config = dict(
    hidden_size=160,
    intermediate_size=960,
    tie_word_embeddings=True,
)
Each number is 50 + 12 x the weight over its row's rms, rounded and kept within 0 to 99. Layers, rows and columns count from 0. The size before them is the row's rms in percent of the matrix's.

# layer 9 MLP up, 960x160, rms 0.201, rows 873-916, columns 0-159
102:58 42 67 74 65 45 39 48 41 39 53 39 69 37 68 50 52 57 33 27 27 40 35 59 62 62 45 34 47 50 48 55 31 67 53 60 62 51 39 55 46 67 43 75 49 68 31 59 54 46 54 52 50 46 64 36 53 59 49 73 35 69 40 45 52 40 48 51 60 53 26 59 50 37 61 18 28 65 56 43 61 53 41 70 53 26 45 51 58 65 59 68 55 42 31 41 66 38 42 76 52 64 36 60 23 64 46 50 45 42 44 53 41 64 34 48 58 72 31 39 57 55 59 59 73 56 50 39 26 64 37 51 63 56 46 32 44 54 55 45 36 51 49 48 42 46 52 50 45 55 28 56 56 44 59 55 67 54 57 51
097:66 42 76 40 60 43 49 53 61 44 43 59 52 66 49 58 30 47 61 49 32 56 60 57 48 63 37 58 46 65 27 57 54 55 52 51 37 77 54 46 56 39 43 53 46 47 53 66 66 20 48 54 48 56 54 48 73 68 37 53 68 75 43 53 56 52 48 62 69 47 52 43 62 38 49 53 66 50 45 75 37 44 79 45 54 21 57 47 67 59 49 67 40 58 45 59 61 35 53 57 59 53 45 44 33 45 62 29 42 23 34 60 64 48 45 24 45 53 59 70 43 39 42 47 65 47 37 33 38 72 36 50 51 45 45 55 48 49 21 63 43 52 34 57 71 66 57 42 71 66 35 53 55 46 61 42 41 51 58 49
088:23 64 54 37 32 58 60 48 37 55 51 50 46 32 45 61 68 40 39 51 50 72 65 53 31 68 51 31 44 50 46 38 48 65 38 31 72 65 44 29 45 46 41 32 48 46 62 46 71 53 58 28 43 45 61 57 63 41 57 65 45 63 38 61 48 56 63 48 40 44 42 39 53 70 62 43 55 79 54 36 55 55 58 21 66 47 65 35 43 57 25 54 30 40 76 26 65 51 56 52 49 54 46 43 64 27 62 48 34 61 42 61 39 24 42 51 38 46 64 44 49 49 68 63 71 37 54 50 48 38 50 60 50 46 59 56 54 43 53 56 44 62 40 32 51 24 45 51 68 43 68 45 47 46 40 49 46 40 35 48
106:61 40 60 45 37 40 41 35 45 48 46 43 40 51 54 31 62 38 21 54 58 40 44 47 59 56 52 50 52 38 63 49 60 56 56 46 86 60 62 58 42 65 51 65 39 65 57 40 66 37 43 70 41 49 57 39 46 54 51 47 76 45 46 51 34 39 65 33 29 52 41 37 57 54 57 60 49 58 40 45 48 38 45 54 53 30 40 67 48 53 57 46 51 52 48 47 48 61 69 64 75 43 47 75 24 48 66 62 57 50 46 48 58 47 27 61 44 58 66 61 65 54 47 30 35 85 46 64 40 37 38 61 47 48 38 52 61 20 65 69 72 38 29 47 57 54 40 51 35 41 38 58 78 45 40 51 54 50 32 53
097:39 61 69 55 58 59 44 59 37 73 42 40 54 33 60 33 64 67 62 37 47 58 55 63 71 45 43 41 48 58 51 46 49 39 50 69 39 29 52 45 58 54 58 37 60 67 39 36 44 56 58 40 41 64 64 40 62 46 60 79 63 43 52 44 52 59 46 55 40 31 65 48 44 76 46 41 47 37 57 46 51 38 68 67 62 51 52 49 48 80 60 50 38 33 61 48 25 42 39 73 60 27 59 44 28 49 43 56 52 44 49 16 66 31 53 41 27 45 45 51 59 54 60 40 56 57 55 35 39 53 22 58 40 51 31 75 53 45 45 46 53 69 42 49 36 38 51 65 50 52 26 52 43 41 62 48 44 66 42 44
100:39 43 53 53 54 46 55 65 45 53 53 42 43 33 45 71 42 50 29 45 48 40 23 41 55 61 36 43 53 49 51 49 42 51 45 41 58 40 40 52 54 41 41 43 56 35 25 40 60 54 45 45 62 29 67 47 60 59 50 52 59 57 48 43 47 50 37 58 40 46 55 43 67 45 93 62 47 41 60 46 33 62 65 29 39 53 59 70 52 55 67 66 39 50 58 73 38 34 54 47 47 79 61 26 30 65 35 65 49 63 38 62 68 46 33 39 44 54 53 78 54 44 61 31 33 48 66 41 52 25 50 49 60 55 31 53 19 55 40 44 63 58 65 61 54 65 49 56 46 39 54 53 43 38 60 77 60 39 53 49
105:37 54 14 62 58 52 47 49 72 53 37 35 49 56 63 39 65 37 35 70 37 44 57 48 48 41 45 49 45 60 54 40 45 45 25 45 59 42 64 63 43 44 46 45 54 40 47 34 92 55 45 33 57 51 55 54 46 74 45 59 62 58 77 43 58 36 63 64 49 59 53 52 60 36 67 44 44 37 54 54 43 52 43 46 40 16 59 69 65 41 51 45 45 44 55 37 42 47 57 49 63 66 33 54 61 45 60 58 58 27 66 55 54 53 57 47 63 40 47 50 23 48 59 53 64 63 71 38 61 61 55 50 41 34 58 69 55 53 28 68 58 66 62 64 56 54 53 22 34 40 36 36 45 47 49 55 63 61 61 64
096:61 48 43 55 57 49 31 54 44 44 57 81 68 33 41 30 55 49 45 50 43 35 53 58 58 48 71 47 46 47 55 52 59 12 49 36 69 56 67 38 51 88 46 26 21 53 53 58 83 38 56 65 41 35 89 52 60 63 53 47 44 31 54 48 57 60 56 31 46 63 45 64 32 47 41 49 40 49 41 51 42 67 47 75 53 46 55 68 52 55 56 38 32 58 52 42 38 45 62 61 65 36 45 47 54 42 61 40 67 53 51 44 56 44 54 50 48 49 43 54 39 39 52 33 42 43 39 67 71 38 58 53 68 55 64 56 64 60 57 51 35 65 58 36 52 55 51 66 34 59 48 37 58 43 53 56 57 39 58 40
101:75 57 46 39 51 59 52 36 42 63 68 35 29 45 41 39 56 21 39 42 65 62 51 47 51 62 62 40 37 47 44 68 57 49 73 38 51 44 57 42 53 52 39 43 30 49 56 44 56 43 27 62 44 40 62 52 22 50 34 45 36 50 53 39 39 52 17 51 57 41 46 64 52 59 33 42 36 35 70 50 46 47 44 67 58 33 50 49 43 52 36 52 64 38 47 47 59 42 57 52 48 53 60 65 47 46 40 56 51 57 37 57 53 47 75 68 55 52 66 37 50 47 69 40 61 34 64 40 35 62 50 61 32 48 55 65 51 31 47 54 54 57 34 50 33 74 30 87 54 39 59 26 32 33 46 74 44 62 49 46
093:46 68 38 45 57 36 30 57 51 47 48 61 68 36 49 41 64 69 28 52 76 37 47 41 55 49 61 45 51 53 40 64 33 50 54 63 46 43 64 53 50 59 45 31 48 58 54 50 50 36 44 53 52 50 40 52 36 35 35 64 31 52 59 27 57 09 53 50 47 39 39 27 56 45 78 53 32 65 46 68 36 36 61 47 44 35 48 63 37 47 55 46 42 52 46 44 47 59 58 31 61 59 38 55 39 50 65 47 45 63 47 54 52 57 43 39 42 62 59 68 37 71 64 56 61 37 46 48 23 48 30 36 61 61 45 50 54 50 49 50 28 47 51 36 37 37 40 27 42 41 41 76 79 75 31 47 59 42 51 43
104:54 58 65 62 38 20 34 45 37 50 51 52 32 59 58 61 40 37 35 47 36 49 41 66 54 64 58 62 35 39 48 63 65 58 54 43 46 57 35 46 53 27 44 43 61 60 51 46 60 45 44 49 65 52 70 15 50 49 34 49 44 48 48 65 55 28 54 37 39 44 38 72 70 34 60 56 37 68 55 50 39 53 51 42 70 53 49 52 40 25 55 48 28 63 50 66 44 66 65 54 25 34 64 35 59 43 48 67 48 35 62 50 74 55 54 54 26 71 53 61 50 45 49 54 56 44 55 46 56 36 69 53 44 51 53 57 48 35 39 58 67 61 52 44 62 30 40 64 65 50 35 50 75 22 48 58 43 43 68 48
100:37 35 56 63 50 50 67 64 75 60 48 37 66 48 47 52 45 40 53 42 63 54 51 54 55 52 65 44 63 54 63 68 79 24 67 45 45 65 53 42 31 59 42 44 35 53 45 50 58 28 49 45 39 36 49 62 53 45 43 31 53 25 36 43 20 66 41 39 37 67 48 22 38 44 71 47 53 59 31 44 44 75 61 58 69 53 44 58 22 53 44 55 39 52 40 35 40 42 35 52 53 50 36 54 53 61 50 67 46 40 61 47 52 51 35 46 38 42 63 42 30 54 47 55 50 50 29 58 50 49 54 62 36 22 36 58 42 67 52 67 83 61 44 57 34 70 48 43 58 45 46 48 52 58 40 42 48 64 67 56
096:41 47 56 77 43 26 34 45 19 30 45 45 40 74 51 39 56 28 27 55 31 42 48 56 50 40 61 47 55 62 55 36 64 43 55 45 38 39 54 65 46 50 69 48 53 48 45 57 63 64 45 84 48 72 70 30 52 46 45 44 30 43 42 50 45 47 47 42 54 41 47 38 50 29 42 51 33 61 48 51 35 57 43 68 62 46 68 51 65 38 38 39 37 64 56 43 60 39 43 42 80 55 58 74 80 38 61 62 29 46 47 59 68 33 31 59 52 44 57 32 52 51 57 62 57 42 70 39 49 49 53 50 56 47 31 60 60 60 56 65 41 59 47 52 43 46 44 50 70 35 54 53 29 51 53 67 42 42 55 40
100:46 28 58 38 58 66 50 47 33 67 45 50 64 61 42 49 50 30 49 41 35 43 81 55 53 76 70 57 68 62 53 36 64 44 33 63 62 54 51 41 44 59 50 37 29 34 37 63 29 39 29 41 55 52 59 55 64 38 53 48 50 37 52 39 52 41 38 47 48 53 48 38 56 17 59 51 60 39 49 51 65 29 71 72 42 44 56 53 30 45 56 51 34 53 25 58 39 53 48 59 74 45 60 56 41 59 55 35 64 53 61 62 47 61 58 59 65 84 71 33 34 42 39 61 45 64 41 54 65 52 35 43 43 56 51 48 40 48 44 49 42 39 57 40 21 50 46 50 37 40 57 53 27 54 48 48 46 43 34 43
097:48 51 55 59 50 45 54 57 64 39 47 44 56 45 46 33 53 39 51 56 42 64 48 64 52 40 69 44 52 63 35 48 50 47 58 32 65 69 34 43 74 64 44 44 52 37 53 60 39 51 61 31 39 64 60 43 46 63 24 50 58 56 47 38 74 71 69 45 43 74 45 55 33 52 58 24 39 54 57 60 57 55 31 59 46 40 05 66 52 56 56 49 44 55 61 56 56 71 45 60 61 42 25 69 40 25 37 64 37 58 49 68 57 54 59 36 47 26 46 42 41 60 55 60 52 58 54 51 60 64 59 50 64 46 48 55 52 32 57 57 43 59 45 44 25 67 54 43 48 59 47 22 48 40 30 62 46 62 33 70
092:50 45 44 56 51 13 58 39 35 44 42 54 51 47 42 50 41 52 59 54 62 33 46 60 59 43 69 40 39 74 54 64 53 62 61 67 62 35 65 66 67 47 51 51 71 46 45 47 56 61 56 30 61 66 40 53 63 37 57 62 39 49 57 29 53 53 48 53 20 49 51 49 54 47 43 71 59 65 53 49 47 38 42 81 57 47 27 33 65 38 43 47 43 34 34 66 59 49 69 33 80 41 69 39 55 54 64 48 58 29 48 29 83 40 69 56 51 38 46 48 61 56 65 39 56 49 65 63 60 68 65 59 40 36 54 48 51 59 39 48 56 43 53 30 51 40 49 59 49 67 53 37 40 56 48 72 41 44 52 60
095:52 54 34 49 61 42 31 67 53 77 43 48 54 65 38 56 47 78 35 49 45 54 47 39 62 47 44 77 31 59 42 60 44 76 58 48 31 50 62 77 40 53 36 55 61 28 42 56 36 55 39 37 53 39 45 44 63 31 52 50 57 54 49 51 59 58 39 40 39 45 46 52 42 55 23 45 44 59 65 67 57 53 64 71 57 66 42 47 70 41 61 56 23 42 48 43 41 73 48 43 41 56 50 57 35 41 46 68 62 53 47 43 64 54 66 58 56 53 65 56 43 52 41 38 54 65 30 51 43 60 65 58 38 31 35 64 77 39 39 42 53 40 54 10 53 53 35 50 42 50 56 57 31 49 42 62 58 68 60 50
111:59 59 53 56 51 32 65 57 46 45 61 42 31 63 82 22 48 64 42 58 43 34 63 55 45 61 67 47 31 51 51 67 41 48 54 32 42 49 66 70 44 57 51 61 56 34 42 53 48 27 45 54 51 56 42 57 61 62 52 57 75 45 18 51 53 55 55 53 47 49 53 48 63 65 63 39 51 44 45 54 45 52 29 54 57 35 54 44 29 58 43 54 68 39 53 53 88 65 32 40 40 36 36 49 40 48 50 38 55 60 42 48 38 62 32 51 51 54 49 33 36 51 59 49 49 60 40 39 43 60 58 55 35 48 54 75 53 55 48 55 40 69 68 43 48 45 58 49 47 60 38 72 12 70 37 23 49 70 58 60
101:47 58 64 56 29 57 60 51 45 38 47 41 60 13 76 65 36 43 39 52 77 51 49 37 37 32 49 64 42 62 33 75 46 56 49 58 63 46 40 50 33 77 30 63 50 54 29 53 64 47 44 42 54 62 48 30 55 51 37 39 23 55 45 54 59 65 40 60 54 43 51 31 51 70 56 65 46 28 48 80 53 61 36 50 38 55 60 53 29 50 58 58 48 42 64 60 42 45 67 67 45 54 43 55 47 51 44 59 50 60 63 60 63 74 42 45 46 46 40 48 45 64 53 76 25 64 57 50 54 50 51 50 61 63 69 46 42 51 48 48 29 39 43 62 69 62 34 55 62 37 41 39 51 57 50 30 48 49 37 50
091:46 59 52 55 42 54 55 26 50 41 44 39 72 53 65 25 47 65 48 38 34 50 65 55 23 32 50 49 59 51 39 44 26 50 36 53 43 54 35 53 52 73 60 45 55 68 36 47 52 59 43 46 48 59 67 42 28 38 76 58 55 48 68 38 38 38 38 58 46 47 58 52 55 39 34 37 45 45 59 63 44 55 46 58 53 69 22 31 65 52 50 64 35 63 51 65 53 57 51 66 73 36 57 43 57 54 50 39 66 45 37 54 55 51 61 45 49 60 52 44 44 59 53 62 58 42 57 30 44 56 50 48 42 82 37 67 30 65 46 42 34 28 36 57 50 49 73 60 88 50 47 51 41 78 46 65 50 52 57 46
096:53 68 56 40 83 37 42 49 71 68 54 45 35 48 17 66 63 41 43 32 56 49 46 79 71 55 41 72 65 48 46 59 42 56 41 51 37 54 41 57 55 57 33 36 36 33 40 44 49 44 59 57 34 55 30 47 49 64 58 57 59 23 50 51 46 55 39 51 38 50 42 63 49 40 67 55 43 38 42 56 54 58 70 35 47 39 47 61 59 44 41 26 58 54 40 21 56 65 33 45 42 51 54 49 59 42 52 49 48 53 29 32 57 71 37 56 41 20 59 54 59 66 52 55 49 48 42 72 48 41 59 53 82 43 51 56 28 51 58 59 44 64 40 39 60 59 54 58 55 68 51 41 61 29 55 50 65 42 50 58
091:24 52 52 32 56 22 59 56 47 54 44 66 49 61 60 52 54 62 47 65 45 34 58 51 46 58 47 23 52 51 26 52 57 58 67 40 41 73 46 59 59 48 43 62 64 32 59 60 64 50 48 49 67 47 73 47 45 60 47 49 59 50 56 73 45 49 46 67 61 59 56 47 66 61 65 43 51 62 46 46 68 24 45 68 68 40 56 27 33 46 35 51 55 70 62 54 39 56 49 67 40 69 26 55 39 45 49 60 42 47 56 67 65 44 61 47 46 43 29 74 50 35 55 43 56 55 45 33 38 58 72 45 40 54 55 35 62 64 56 26 26 52 43 40 43 40 49 43 59 76 37 41 46 52 46 82 46 57 57 55
093:48 68 72 38 77 52 51 68 55 37 54 81 74 40 45 46 51 48 50 54 45 54 79 57 75 60 48 30 50 46 57 38 37 44 33 54 18 49 51 55 48 35 60 55 51 36 61 40 56 46 65 46 45 52 35 65 59 56 45 61 40 64 53 59 53 44 55 60 65 79 51 62 39 44 60 47 44 54 34 55 55 55 61 36 55 33 52 53 62 43 35 52 54 43 44 60 60 28 44 34 31 51 55 53 68 52 60 56 75 46 64 49 55 27 53 61 52 52 48 69 43 51 24 39 29 41 36 47 55 45 32 63 60 60 36 44 51 33 38 66 36 83 46 46 58 65 65 50 49 39 35 61 49 55 50 66 53 59 59 38
102:59 54 63 44 53 42 62 58 36 43 64 59 41 48 53 22 57 44 60 41 39 46 48 59 45 56 64 83 60 44 58 58 38 49 83 27 64 66 53 40 29 61 43 59 55 55 54 56 60 48 57 49 50 43 61 81 39 32 51 51 48 53 41 33 59 52 40 64 55 67 34 40 77 70 52 39 51 36 43 62 57 46 43 52 33 57 56 54 28 48 57 35 44 42 68 55 46 48 67 44 24 74 43 38 62 47 42 39 60 55 35 53 38 54 44 38 49 63 34 65 42 66 41 49 42 62 38 63 51 72 39 52 60 24 27 37 46 53 37 63 60 42 50 47 45 38 52 50 36 39 47 60 77 43 51 26 32 54 56 48
108:45 78 55 38 41 68 54 47 53 55 41 60 39 52 41 50 47 55 24 42 59 67 57 51 62 62 58 46 58 46 36 38 32 33 58 50 31 48 64 42 39 60 38 53 39 44 39 35 51 47 37 58 57 44 44 45 50 61 45 58 57 52 58 54 53 51 59 39 52 56 66 58 44 29 65 51 47 71 36 51 60 62 71 38 31 32 86 71 20 37 45 56 53 57 52 62 37 49 69 47 55 63 69 39 38 46 63 34 33 44 70 51 56 66 31 46 49 56 19 46 34 56 76 56 48 59 46 38 40 70 66 55 51 39 30 76 55 44 62 29 29 42 45 43 32 56 65 57 48 63 51 46 51 39 50 44 48 47 50 64
100:49 59 51 33 55 52 52 64 36 50 48 37 46 25 60 62 66 42 43 47 28 38 38 55 47 61 30 58 52 56 53 67 66 31 37 67 60 63 47 56 60 59 60 50 47 29 31 41 45 51 53 45 39 37 78 20 51 53 39 60 42 67 53 55 63 21 47 45 87 37 65 57 35 56 53 63 29 61 54 61 30 57 74 50 56 48 45 69 55 64 56 52 60 47 58 58 43 58 60 33 58 64 45 52 51 51 52 53 45 40 53 41 80 34 39 48 56 54 74 65 35 65 59 28 53 66 64 64 37 45 34 37 50 55 45 29 46 38 59 52 43 64 63 50 67 56 50 47 71 46 45 34 54 49 40 65 50 54 53 56
100:35 40 38 63 47 47 37 67 49 58 78 42 39 50 61 45 71 49 50 60 45 32 37 47 64 32 31 53 41 62 52 56 48 56 63 37 40 41 55 43 29 46 57 45 43 42 40 49 52 48 42 66 59 53 51 60 43 54 54 60 56 37 42 49 41 60 77 67 53 53 61 36 40 39 78 56 58 54 40 73 75 62 50 49 32 48 45 57 72 53 47 46 54 51 47 53 54 47 44 52 35 62 48 45 58 44 44 58 46 65 63 43 31 52 67 74 49 30 47 74 54 52 56 52 45 40 41 34 51 71 32 72 62 62 23 56 36 34 93 52 34 62 67 37 52 36 55 59 48 35 39 37 58 68 40 37 52 65 51 45
108:40 44 54 47 31 33 52 68 78 54 52 60 52 55 56 65 55 49 29 76 46 26 75 66 65 48 27 57 65 48 44 65 53 43 56 57 32 41 51 49 58 40 53 55 60 69 29 47 40 28 37 25 40 26 43 61 36 49 53 15 44 45 35 55 64 45 60 30 66 58 51 52 40 59 33 53 43 52 29 58 60 47 57 35 56 56 41 37 63 26 38 45 47 44 61 56 42 41 43 47 39 54 63 31 33 46 55 54 60 45 56 56 70 43 40 56 38 43 45 41 56 40 52 44 41 54 72 42 56 35 46 51 45 71 41 45 73 76 46 47 51 60 44 50 50 59 52 47 56 50 41 39 48 59 68 64 50 73 65 64
101:56 73 68 53 48 58 48 24 75 35 75 50 38 61 71 57 66 59 49 64 83 70 52 59 64 31 55 49 48 60 40 65 52 48 58 56 61 38 67 62 63 44 32 46 44 61 54 70 62 25 36 30 43 50 49 45 68 40 31 37 37 46 53 41 56 53 33 56 42 62 58 57 33 44 20 40 44 34 38 35 61 36 52 39 51 42 49 48 59 40 60 55 63 26 42 55 50 58 46 29 68 49 52 56 49 46 68 44 57 69 57 33 44 49 44 42 52 51 40 53 59 59 65 59 30 51 41 43 40 33 41 54 39 36 33 64 57 63 50 48 71 55 49 56 63 48 28 70 48 56 33 48 39 48 51 38 51 46 37 47
107:50 30 39 58 44 56 35 62 77 25 78 51 33 36 62 61 61 52 56 42 53 55 54 42 47 45 49 43 71 44 51 62 59 58 26 56 41 54 41 49 25 62 33 38 57 45 46 65 62 74 48 33 65 52 39 51 68 56 55 57 62 51 49 65 71 68 45 58 46 49 50 44 31 36 35 69 45 45 56 51 46 55 42 51 54 46 33 47 32 47 48 45 87 30 56 66 33 48 39 53 46 54 53 56 38 54 45 52 76 60 43 32 49 67 47 47 55 34 52 50 55 54 49 38 45 39 85 63 52 77 57 34 51 36 50 54 45 52 38 45 64 53 45 70 41 37 34 43 30 57 40 65 61 40 43 55 36 66 49 67
106:38 53 55 59 28 51 61 48 30 64 51 33 53 46 69 42 51 44 44 55 42 36 56 46 74 59 28 44 68 64 50 42 52 42 66 37 51 56 52 64 52 48 49 69 54 58 52 53 37 60 57 59 31 30 38 40 47 48 41 14 47 32 42 57 35 46 50 57 43 49 54 44 33 73 68 68 51 46 26 71 52 55 47 64 35 59 51 49 61 59 62 40 44 39 38 49 55 67 63 50 47 40 32 46 30 54 60 56 78 71 54 35 49 42 47 43 60 41 48 50 50 27 65 68 54 65 64 35 51 86 21 39 43 40 56 61 41 60 37 45 58 51 51 57 53 54 51 50 40 49 68 45 25 36 63 54 43 64 44 33
096:62 53 61 35 33 43 51 50 66 55 46 69 23 65 54 49 40 32 68 49 47 63 53 53 49 65 37 58 44 51 74 50 30 45 51 24 47 48 36 51 56 55 55 27 48 43 39 53 59 40 33 80 62 57 55 48 69 81 50 33 51 49 45 53 37 60 55 31 46 61 61 33 42 46 59 53 43 61 51 63 73 67 52 35 63 51 76 56 57 44 41 47 23 41 49 54 54 54 45 46 56 54 59 61 61 43 60 64 40 45 49 53 37 44 41 58 60 40 69 49 62 31 70 60 53 67 56 40 82 58 46 52 61 81 37 46 61 25 54 46 36 64 52 55 42 50 32 48 56 49 73 36 49 32 42 61 48 52 46 44
103:40 65 48 48 50 32 57 43 47 53 53 50 61 58 43 49 28 23 46 58 46 60 57 71 38 45 63 47 73 44 24 42 44 61 73 41 51 42 73 57 52 60 57 65 27 59 52 61 62 40 41 48 48 60 46 48 51 79 74 44 29 41 39 46 49 46 51 53 32 52 53 50 56 70 55 56 48 66 40 40 57 77 54 43 29 33 39 63 57 38 60 37 51 35 46 44 48 63 50 42 62 58 55 37 46 65 55 56 44 72 59 67 66 49 39 33 40 51 53 48 34 33 44 36 42 68 52 41 63 54 36 71 49 36 53 40 48 30 34 13 69 61 54 46 57 60 46 37 60 51 38 37 66 32 41 33 45 48 40 42
095:52 49 63 63 58 59 54 42 42 51 45 49 24 45 47 43 46 63 53 66 42 52 45 56 68 33 58 68 67 39 30 61 45 50 45 37 31 53 49 62 40 51 51 54 42 50 72 65 44 63 50 56 48 52 50 19 49 63 48 48 64 37 57 43 39 39 50 43 47 55 39 48 38 29 40 67 74 44 39 46 29 59 74 72 41 60 43 43 43 89 63 57 44 46 69 51 45 33 51 54 49 73 49 34 56 47 78 62 35 45 54 46 49 57 53 64 55 55 65 38 63 69 58 45 62 43 28 48 52 33 54 29 43 52 56 70 48 55 56 67 38 25 36 52 31 61 36 32 56 48 44 46 63 59 67 60 64 48 54 73
091:53 64 28 87 60 47 18 48 56 32 63 31 69 41 56 41 55 28 46 58 34 67 48 49 52 42 52 44 70 56 54 16 64 44 56 49 51 49 73 53 62 50 20 34 68 42 54 77 64 47 60 58 71 65 69 45 40 48 29 51 34 35 58 47 53 54 51 41 49 38 68 54 51 40 60 57 61 53 41 52 51 43 39 58 47 55 34 50 52 39 48 41 46 43 53 61 72 53 59 53 49 58 63 47 59 58 50 71 56 42 48 50 50 37 59 54 42 42 60 50 38 51 49 48 49 38 47 35 75 60 49 51 37 42 59 49 55 52 54 50 22 38 59 37 54 47 65 32 60 70 40 35 44 17 44 63 36 61 45 50
099:60 48 59 59 34 49 57 65 45 44 47 81 27 42 48 49 64 64 58 43 32 54 52 32 51 41 28 23 64 65 43 62 29 72 57 66 54 61 59 67 51 33 61 51 56 58 33 64 62 51 52 48 51 41 62 47 49 41 50 54 35 51 42 47 52 49 41 51 55 34 43 42 51 36 75 46 41 64 46 60 37 60 64 26 59 66 33 51 59 48 39 66 64 50 24 36 58 33 18 47 34 60 41 31 66 63 43 48 47 29 63 60 52 51 59 40 55 47 44 46 65 57 69 42 58 61 67 61 51 67 42 64 49 23 32 39 27 51 53 50 68 55 52 43 42 50 44 43 65 45 60 50 59 58 39 55 33 43 39 64
096:46 32 63 51 51 58 33 40 50 40 36 51 49 45 48 54 30 64 47 71 49 48 36 26 52 58 33 42 55 40 33 54 55 51 68 58 56 23 56 57 27 57 49 67 48 42 33 65 43 59 69 65 43 48 51 42 54 66 46 57 50 40 45 70 44 41 46 37 61 59 53 38 28 45 63 50 28 48 46 59 54 68 54 67 41 40 30 71 60 45 61 59 44 69 50 45 75 43 63 62 44 64 35 64 34 44 62 38 53 49 22 33 47 59 53 27 67 66 50 61 39 61 54 51 64 45 61 47 56 48 46 44 56 55 55 54 51 32 60 43 40 55 49 56 72 14 41 51 57 49 56 38 71 88 46 49 44 60 50 62
085:47 53 69 74 41 64 45 59 54 66 53 57 53 54 42 33 37 40 54 72 67 47 71 53 33 36 41 42 35 61 09 53 26 63 69 54 39 72 32 74 64 50 33 57 51 41 21 51 74 55 40 51 63 51 75 60 52 60 46 52 56 57 39 49 33 72 53 45 45 55 48 41 49 38 35 58 32 51 52 64 48 39 53 55 52 67 42 47 45 56 61 67 68 53 33 47 53 52 42 48 42 64 33 55 52 59 58 41 38 65 55 39 45 69 54 48 56 75 43 41 51 36 36 59 58 61 31 61 50 52 47 46 60 43 56 58 42 38 42 36 26 64 51 52 63 29 54 46 46 54 44 63 58 51 22 41 58 50 59 46
110:67 40 28 59 43 43 40 56 70 51 57 53 54 52 51 40 69 42 41 71 58 68 68 50 52 60 51 56 27 54 49 56 58 51 57 49 69 61 41 61 37 45 49 42 60 47 33 59 48 30 40 49 58 53 57 32 41 38 38 45 54 66 58 46 57 43 49 79 48 64 45 47 60 58 31 41 56 43 56 62 49 57 72 42 67 53 35 38 53 62 51 67 54 32 43 70 67 56 38 62 63 54 50 60 43 69 54 57 59 45 48 42 43 39 68 55 76 21 51 28 53 44 67 53 29 52 42 35 40 54 60 44 45 25 46 63 57 34 68 60 64 31 29 38 50 45 43 77 58 31 60 55 59 63 21 37 58 50 33 45
099:58 45 54 34 60 57 63 51 42 59 48 70 46 35 56 47 46 49 59 43 47 31 61 35 48 58 67 52 57 53 50 34 78 52 25 68 56 55 40 25 41 55 57 44 40 50 45 48 42 27 63 57 53 54 48 32 76 56 37 48 61 72 57 55 48 50 41 43 27 47 60 44 52 37 40 72 56 64 62 62 38 65 60 85 48 55 44 69 31 39 32 63 66 49 39 62 70 33 64 40 40 40 54 39 35 42 69 36 69 56 35 41 23 53 47 46 51 65 50 46 59 50 43 59 57 45 56 65 54 28 63 45 37 44 57 55 58 38 31 58 49 71 51 58 41 58 30 30 41 33 54 64 50 47 35 44 41 41 47 33
087:27 62 60 50 32 44 44 54 26 70 54 52 56 29 61 42 47 56 35 45 41 46 59 46 43 62 49 68 38 56 55 41 68 51 69 72 51 59 54 53 65 57 44 44 39 76 50 50 33 66 53 62 56 63 38 52 24 44 74 57 46 57 22 52 53 28 42 53 49 57 50 42 32 40 50 38 50 37 54 56 52 45 37 49 42 61 60 60 71 47 67 41 42 49 41 51 58 58 63 32 62 63 41 76 63 57 59 50 59 48 65 45 33 55 33 50 51 49 51 56 57 50 41 71 45 52 83 27 38 59 40 23 68 31 33 52 66 41 30 45 53 67 62 56 55 60 36 50 53 49 58 30 51 44 33 26 55 54 46 44
101:53 55 42 61 52 65 39 38 46 60 46 51 45 31 47 49 59 32 45 52 44 37 61 43 47 50 52 60 45 69 75 41 63 60 52 49 50 39 47 54 30 43 63 52 42 22 46 71 61 49 42 40 52 52 59 73 30 39 45 53 69 54 69 55 40 62 71 22 34 60 42 31 71 68 48 41 34 63 67 49 72 44 38 54 52 40 69 40 56 53 61 72 39 51 57 54 38 44 43 44 64 52 54 59 45 41 52 52 43 32 27 61 57 38 37 68 51 61 38 30 53 59 37 28 66 48 40 42 67 36 46 71 45 66 37 87 44 57 40 49 61 47 51 51 31 45 55 53 60 39 48 52 32 58 50 38 48 67 74 52
093:30 44 35 54 63 54 51 65 37 68 58 61 49 61 49 43 47 54 64 42 44 32 48 40 53 77 42 39 57 30 36 76 70 44 49 50 65 53 58 52 62 61 47 66 43 38 53 56 65 54 67 62 58 52 36 51 47 39 43 65 54 56 34 61 58 64 30 43 64 36 44 27 45 39 57 40 57 61 66 57 48 39 67 56 54 44 70 52 37 46 48 23 43 41 34 37 61 44 47 44 57 60 55 51 47 38 32 30 57 48 48 60 26 35 45 57 42 59 58 42 55 70 62 72 58 45 52 61 70 58 52 16 56 48 70 73 44 42 40 50 51 45 45 48 43 40 64 62 31 34 69 36 32 51 46 77 56 67 68 51
086:82 78 22 55 45 54 50 59 48 56 25 58 38 37 34 47 33 49 50 57 36 45 55 57 51 31 62 42 63 54 27 46 53 28 42 66 38 57 59 79 53 52 40 41 59 69 66 54 47 28 57 56 40 63 39 60 77 55 43 51 60 51 38 43 57 40 39 62 32 52 47 71 29 54 75 65 69 44 38 45 53 50 49 35 56 60 41 48 58 42 49 58 44 56 37 38 65 46 27 49 68 43 53 28 53 47 57 57 51 78 46 47 72 37 59 54 55 52 48 55 42 46 51 32 58 57 54 55 43 51 36 53 57 57 53 59 41 73 58 51 39 54 58 38 46 36 44 65 68 43 50 26 48 24 37 54 50 40 41 40